Weights of a small transformer language model: MLP 512 SwiGLU, 3.89M parameters.
Each number is 128 + 24 x the weight over its row's rms, rounded and kept within 0 to 255. Layers, rows and columns count from 0. The size above them is the row's rms in percent of the matrix's.

# layer 10 attention value, 64x128, rms 0.258, rows 0-48, columns 0-63
size [ 97  91 108 103  97 106 102 115  88  97 106  97 108 119 101  92 100  93  95  94  95 101  93 100  99 100 101  98  98 106 104 106 105  95 104  96 100  93 104 107 100 105  92 102 101  93  92  95 100]
[[162 130 125 136 141 101 123 193 133 110 129 178  91 143 147  96 134 123 144 136  93 152 111 123 135 108 132 104 116 127 112  93 125 162 156 144 142 164 130 122 151  82 133 120 159 166 165  91 197 133 114 172 109 153  85 128 146 161 142 127 133 151 144 125]
 [128 126 114 170  85  98 108 112 135 150 123 147 146 166 199 129 145 104 146  84 134 177 110 158  90 156 110 126 126 111 122 108 115 105 127 119 115 118 136 106 131 147  73 160 114 142 136 144 129  96 164 139 121 146 190 147 142 162  88 166 156 114 136 132]
 [115 131 121  94  88 104 120 128 110 111 136 125 156 125  97 130 146 155 152 149  81 168 130 161 141 102 170 161  85 155 154 136 152 108  94 109 172 167 121 110 142 136 123 148 116 136 162 145 147 152 124 128 149 127 143 150 140  94 137 141 136 151 162 163]
 [152 144  99 144 103 164 158 121 145 108 146 134 149 122 121 119 116 136 100 110  90 129 134 142 141  80 127  87 119 165 152 123 135 132 126 101 113 136 103 100 128 120 114 137 138 142  95  99 160 119 183 159 114  95 207 118 129 104 134 121 159 159 117 117]
 [135 120 116 130 149 120 151 122 151  82 146 132 102 138 142 134 153 114 166 142 114 136 122 142 115 131 133 140 116 169 133  98 159 124 162 100 135  92 103 150 105 133 118 134 119 129  82 104 151 112 124 149  67 109 109 147 175 108 166 123 147 179 133 138]
 [126 141 109 119 112 203 178 122 140 135  94 123 171 128 123  96 149 101 137 189 156 146 105 157  83 167 124 136 114 118 141 156 177 136 124 131 130 121 156 131 126 111  92 134 119 166 133 125 127 110  87 129 130 107 141 129 120 106 129 103 120 121  93 121]
 [103 137 112  94 139 149 122 126 157 152 117 157 160 123 164 127 127 132 154 161 151  97  71 118 152 129 125 127 118 142 159 137 130 133 154 104  91 126 134 154  99 142 118  87 110 116 101 155 146 119 141 138 149 117 159 140 136 108 137 157 125 101 121 146]
 [155 119  91 129  78 146 140 114 128  93 169 147 108 122 137 131 120 121 151  98  93 139 173 153 133 114 159 222 142  92 146 124 143 131 165 131 123 137 110 121 148 108  90 165 150 115  88 131 152  84 145 142 139 135 139 115 102 122 146 144 120  76 163 127]
 [116 112 144 116 127 144 153 105 114 176 145 122 106 148 142  98 139 111 146 119  97  91 151 135 136 165 179  84 150 135 115 133 111  68 116 177 128 136 122 132 143 147 137 148  89 121 133 144 138 104 156 117 166 141 116 127 169 122 136 113 103 126 147 106]
 [ 81 144 168 141 131 175 126 136 123 134 152 112 141 120 167 148 147 120 128  92 112 166 147 124 125 102 166 129 130 136 143 131 116 112 161 125 137 132 138 143 169  97 144 147 156 109  84 150 119 130 163 113 157 134 154 126 107 117 141  94  97  97 126 146]
 [126 127 130 135  95 149 173 113 144 144 158 115 125 124 173 103 129 183 135 178 122 161 154 155 180 133 134 127 150  96 117 102 140  97  98 119 141 121 108 115 125 104 133 110 136 117 136 118  87 107 129 101 157 124 127 115  80 113 100 109 132  99 156 121]
 [150 118 110 122 126 136 123  91 172 130 139 155 136 114 153 124  95 170 161 170 104 150 128 134 157  88 100 121  94 151 105 123 158 172  63  89 180 127 157 155 150 151 133 119 121 107 113 136 126 127 121 142 102  93 153 129 133 131 162 154  98 115 133 160]
 [131 141  94 182 114 118 140 177 130 123 120 132 127  89 118 158 128  85 154 131 114  96  96 142 158 111 158 136 118 134 174 175  80 182 140 158 142 171  92 114 116 107 123 120 109 119 131 128 121 115 147  94 140 108 111 173 160 118  95 141 112 138 124 133]
 [ 84 114 156 129 117 128 113  95 147 110 107 170  92 133 106 159 115 142 162 139 102 114 128 143 119 112 137 142 129 149 122 121 148 110  84 137 121 178 127 123 133 134 168 147 128 174 124 118 110 132 154 180 119  85 158 131 124 151 149 124 108 154 148 147]
 [146 104 178 137 101 119 134 141 132 118  98 100 149  99 151 139 126 149 118 107 138 102 169 102 118  81 108 106 126 142 111 113 100 108 104 118 119  71 128 109 151 152 139  72 164 112 152 129 133 128 114 151 146 152 118 118 152 112 138 173 113  99 114 105]
 [ 99 174  67 123 120  88 100  78 126 156 116 137 112  95 130 113 151 144 155 150 142 131 159  88 142 122  57 151 137 130 148 153 146  85 125 137 149 108 158 153 124 134  94 156 133 127 112 123  84 151 123 107 165 138 110  82 123 130  87 128 104 139 122 149]
 [128 151  89  67 123 148  69 137  83 132 145 108 107  89 133 123 163  98 106 132 101 141 108 123  99 140 116 119 143 153 149 145 113 163 126 175  87 124 141 157 141  86 170 109  98 120 135 149 113 102 128 134 107 143 102 167  99 140 131 139 144 113 115  99]
 [162 126 174 130  80 126 104  85 123 135 139 114 112 112 108  80 123 143 129 118 156 144 148 118 147 130 149  83 103 124 148 129 156 178 110  96 136 127 138 110 125 151  96 162 101 151 114  92 141 125 143 142 151  65 164 125 172 149 151 153 126  96 137 126]
 [129 110  68 141 123 122 111 134 130 117 147 146 115 111 126  84 106 152 128 165 126 152 129 173 127  96 133 136 105 123 131 125 130 125 114 111 137  91 136 142 118 160 131 154 131 143 134 118  88 137 117 148 146 162 144 113 147 136 159  71 129 110 116 145]
 [126 127 123  96 112 122 117 117 135 161 148 106 135 136 124 121 186  83 137  92 155 124 105 112  87 157 172 131 108 102  80 172 125  93 151 153 113 111 149 147 116 107 129 124 101  97 134 133 153  68 120  74 131 131  97 145 160 143 104 119 111 118  76 137]
 [120 105 143 125 141 129 135 102 126 113 132 163 124 122  97 118 166 127 140 126 143 158 136 110 125 117 124 136 116 124  75 137 115 100  65 146  98 133 142 165 170 131  96 133 124 137 117 179  99 168 126 145 128 143 172 101 166 152 116 113 120 134 110 118]
 [163 111 121  71 122 128 155 142 114 161 102 131 155 119 140 116 145  97 122 106 116 100 152 189 121 101 149  93 135 131 196 115  89  92 152 101 126 117 130 129 205  89 108 178 141 125 176  97  92 136 142 134 145 108  78 105 117  99 147 106 165 130 142 119]
 [107 114 105 116 151 146 125 107 109 162 115 103 139 114 129 160 147 121 145 117  85 134 100 167 135 135 142 124 129 103 134 129 121 116 111 112  89 126 121 153  86  84 123 110  84 126 146 126  59 160  99 144 164  89 123 138 166 134 133 170 131 121 110 132]
 [139 149 111 138 149 142 138 168 136 126 177  71 138  88 121 113 106  82  91 163 121 110 135 144 121 131 102 129 162 145 126 120 170 102 101 133  79  96 139 124 124 143 139 147 121 135 111 133 152 137 101 107 122 103 123 148 119 160 166 159 110 124 127  91]
 [114 158 136 126 144 143 152 165  96 156 100 133 106 130 122 151 138 129  83  94 127  94 123 120 109 158 114 130 112 120  77 122 152 139  88 135  68 150 110 141  79 147 149 120 140 176 172 169 128 126 147 157 119 149 141 165 103 175 132 125  99 111 108 147]
 [129 198 104  71 115  96 123 146 141 119  96 127 133 102 121 184 127 137 102 131  99 169  76 115 117 112 142 100 154 176 116  97 130 117 132 136 135  92  95  93 106 106 158 114 113  79 163 179 154 126 128 113 148 108 138 114 152 155 124  82 102 115 116 124]
 [123 140  87 122 122 107 127 168 119 125 117  91  80  90 143 128  77 148 132 133  91 100 132 155 108 106  71 120 121 146 153 121 117 127 119 124 128 145 129 132 119 119 114 101 133 125 118 191 138 116 155 131 150 125 129 129 163 100 100 109 124 149 109  85]
 [114 130 113 120 118 107 125  94 121 116 130 161  98 157 107  67 139 176 119 157 162 139 167 161 149 127  89 189  89 106 149 171  99 136 176 178  96 106  94 142 146 101 114 113 131 154  92 132 114 154 150 115 125 121 110 116 125 127 131 142  97 128 116 135]
 [111  97 139 128 110 112 133 145 105  73 155  99 101 151 142 169  78 154 141 114 171 162 127 128  53  95 114 115 183  91 138  92 137 134  78 152 118  81 163 115 158 103 115 116  98 140 100 149 144 108 160 140 121 130 115 128 109 117 136 135 111 135 113 117]
 [123 115 148 173 154 134 119 106 141 129 143 115  98 133 102 110 144 130 135 150 102 168 112 172  91 106 114 146 113  98 146 121 120 130 118 111 111 113 123 158 182 111 134 148  88 152 110 135 103 139 112 132  95 119 171 143 131 146 118 145  84 153 155 158]
 [145 177 143 156 121  79  92 124 149 155 146 146 169 133 122 149 128 102 131 143  96 114 141 123 115 132 145 119 114 144  96 121 153 154 123 109  95 129 112 125 105  97 137 111 160 137  96 136 172  86 111 142 103  99  79 123 121 137 120 127 100 130 136 159]
 [113 140 148  94 150 114 131  94 112 165 132 124 154 116 143 112 144 158 146 154 142 102  89 149 160 127 136 122 164 130 130 176 125 135 176 139 149 135 118 144 130 104  88 117 176 118 108 121  99 146 126 157 134 154 146 137 136 178  88 103 197 101 125 181]
 [140 169 128 141 110 158 142 164 145 126 137 143 123 147 110 106 113 125 105 134  68 131 117 110 149 109 101 127 112 124 127 152 185 175 144 125 175 121 106 125 105 123 147 136 103 148 124 167 126  60 141 158 145 138 142 136 148 141 105 124 129 164 186 127]
 [144 141 161 128 156 166 134 181 142 121 125 113  86 174 135 138 160 141 140 148 111 152 169 155 120 118 121 105 125 106 136 152 141 113  85 134 100 120 116 134 114 172 120 128  93 121  78 118  97 160 135 174 102 105 172 178 155 114  89 130 100 114 144 166]
 [108 100 140 148 136  96 150 140 118 123 152 105 110 106  88 153 122 134 138 168 129 144  92 159 128  97 141 133 161 115 149 124 137 104 108 158 135 140 155 127 153 116 126 131 127 134 110 136  94 122  90 108 169 139 177 142 153 138 145 125 123 106 154 154]
 [148 125 176 141 127 156 159 131 183  86 148 123 138 186 129 122  84 129 147 117 106 155 150 111 134  89  93 123 140 123 120 103 104 103 149 115 124 107  76  84 124 131  85 147 159 117 122 134 148 138 123 148 105 181 103 111 131  94 140 120 158 159 167  96]
 [134 104 122 140 116 114 163 118 130 112 104 143 108  78 109 169 101 133 143 123 128 130 134 118 107 157 115 124 133 171 113 100 124 122 124 156 125 102 130 145 132  86 127 132 100 127 116 102 112 161 100 146 168 140 126 132  73 125 160 154  91 150 111 143]
 [133 138 152 162 169 123 105 118 161 129 164 141 103 125 118 149 129 120 132 106 163 107 108 171 167 160 131 133 156 148 123 129 127 158 140 115 110  98 166 109 121 102  78 112 116 130 147 164 133 114 136 141 169 124 147 167 153 136 120  87 126 117 144 148]
 [155 109 137 119 122 133 173 119 166 119 168 145 132  84 128 135 172 169 144 136  91 170  85 120 140 122  98  86 129  89 106 137 124 161 132  95 128 109 126 132 179 139 122 183 130 170  90 104 128 127 143 121 128 139 107 158 155 121 146  99 159 144 134 104]
 [139 175 107  90 105 152 116 156 127 129  49 114 137 137 120 115 112 125 156 159 140 106 132 133 114 158 144 144  75 129 114  87 102 146 156 140  96 114  96 112 146 125 112 127 169 120 162 130 143 132 145 123 178 116  98 117 106 108 131 136 119 137 120 115]
 [131 161 144 139 152 139 129 143 136 135 105 170 132  70 126 105  91 140 110 164 158 146 127 131 130 135 122 154 142 113 111 106  85  97 120 145  95 126 135 121 136  63 199 145 143  83 132 171 125 128 118 133  91  96 137 101 141 146 168 103 122 118 144 128]
 [133 105 114 160 191  91 120 127 116 151 151 147  78 118 112 120  86 156 170 128  99 121 165 117 127  94 122 146  78 132 105 146  97 169 134 132 131 152 154 160 150 164 107 177 117 117 143 123 127  71 116 125 127 139 131 111 138 141 142  77 155 170 128 162]
 [125 130 156 130 119 124 182 134  64 145 155 144 113 128 134 129 144 174 129 130 132 101 151 141 157  89 151 142 116 118 158  93 107 153 126 127 177  99 109 126 111 147 118 130 111 110 141 158 117 124 184 143 120 118 109  90 119 136 126 122 110 193 137 117]
 [116 134 142 102 115 115 138 100 171 185 118 123  78 102 111 153 141 128 138 124 143 136 149 146 110 124  87 147 176  75 115 114 116 125 118 132 105 157 119 123 118 132 141 139  80 167 129 171 124 146  93 197 134 106 149 134 144 103 199 140 146 159 108  96]
 [132 123 160 129 134 118 163 160 104 135 121 150 102 122 153 109 120 154 127  93 137 142 149  99 135 132 148 153 112 148 115 118 119 122 143 131 144 141 118 166 159 167 112 102  81 164 156 116  94 159 135  84 128 133 124 117 129 137 149 143 163 117 145 149]
 [135 107  97 123  85 168 112 144 147 106 147 145  97 106 139 165 113 110 129 181  71 105 110  94  75 128 168 102 114  75 131 133  87 123 131 149 138 141 118  98 132  97 102 130 151 146 117 121 148 105 108  99 149 109 140 140 134 133 129 111 151 129  99  92]
 [144 163 142 106  84  74 127 146  98 139 157 130 110 123  93 152 142 100 129 141 124 170 103 158 143  90 136 150 142 116 154 119 103 123 139 127 133 164 198 123  99 124  91 110 130  78 143 126 138 113 102 112 151 124 131 174 147 132 160 128 112 158  98 107]
 [149 101 132 138 132 162 132 110 121 177 103 121 132  64 110 148 125 133 145  85 138 111 150 111 130 120 122 139 176 121 156 115 134 134 118  92 127  95 142  81 138 150 145 102 114 121 166 143 157  93 157 153 120 121 123 153 130 110  89 145  95 126 112 108]
 [153 120 140 110 137 156 152 108 159 119 123 155 103 131 135 113  95 165 171 130 160 152 143 127 153 131 140 132 169 166 125 112  93 145 101  89 134 103 135 161 113 106 135 162 136 125 123 133 134 120 152 156  98 130 117 120 137 112 103 140 125 111 140 148]]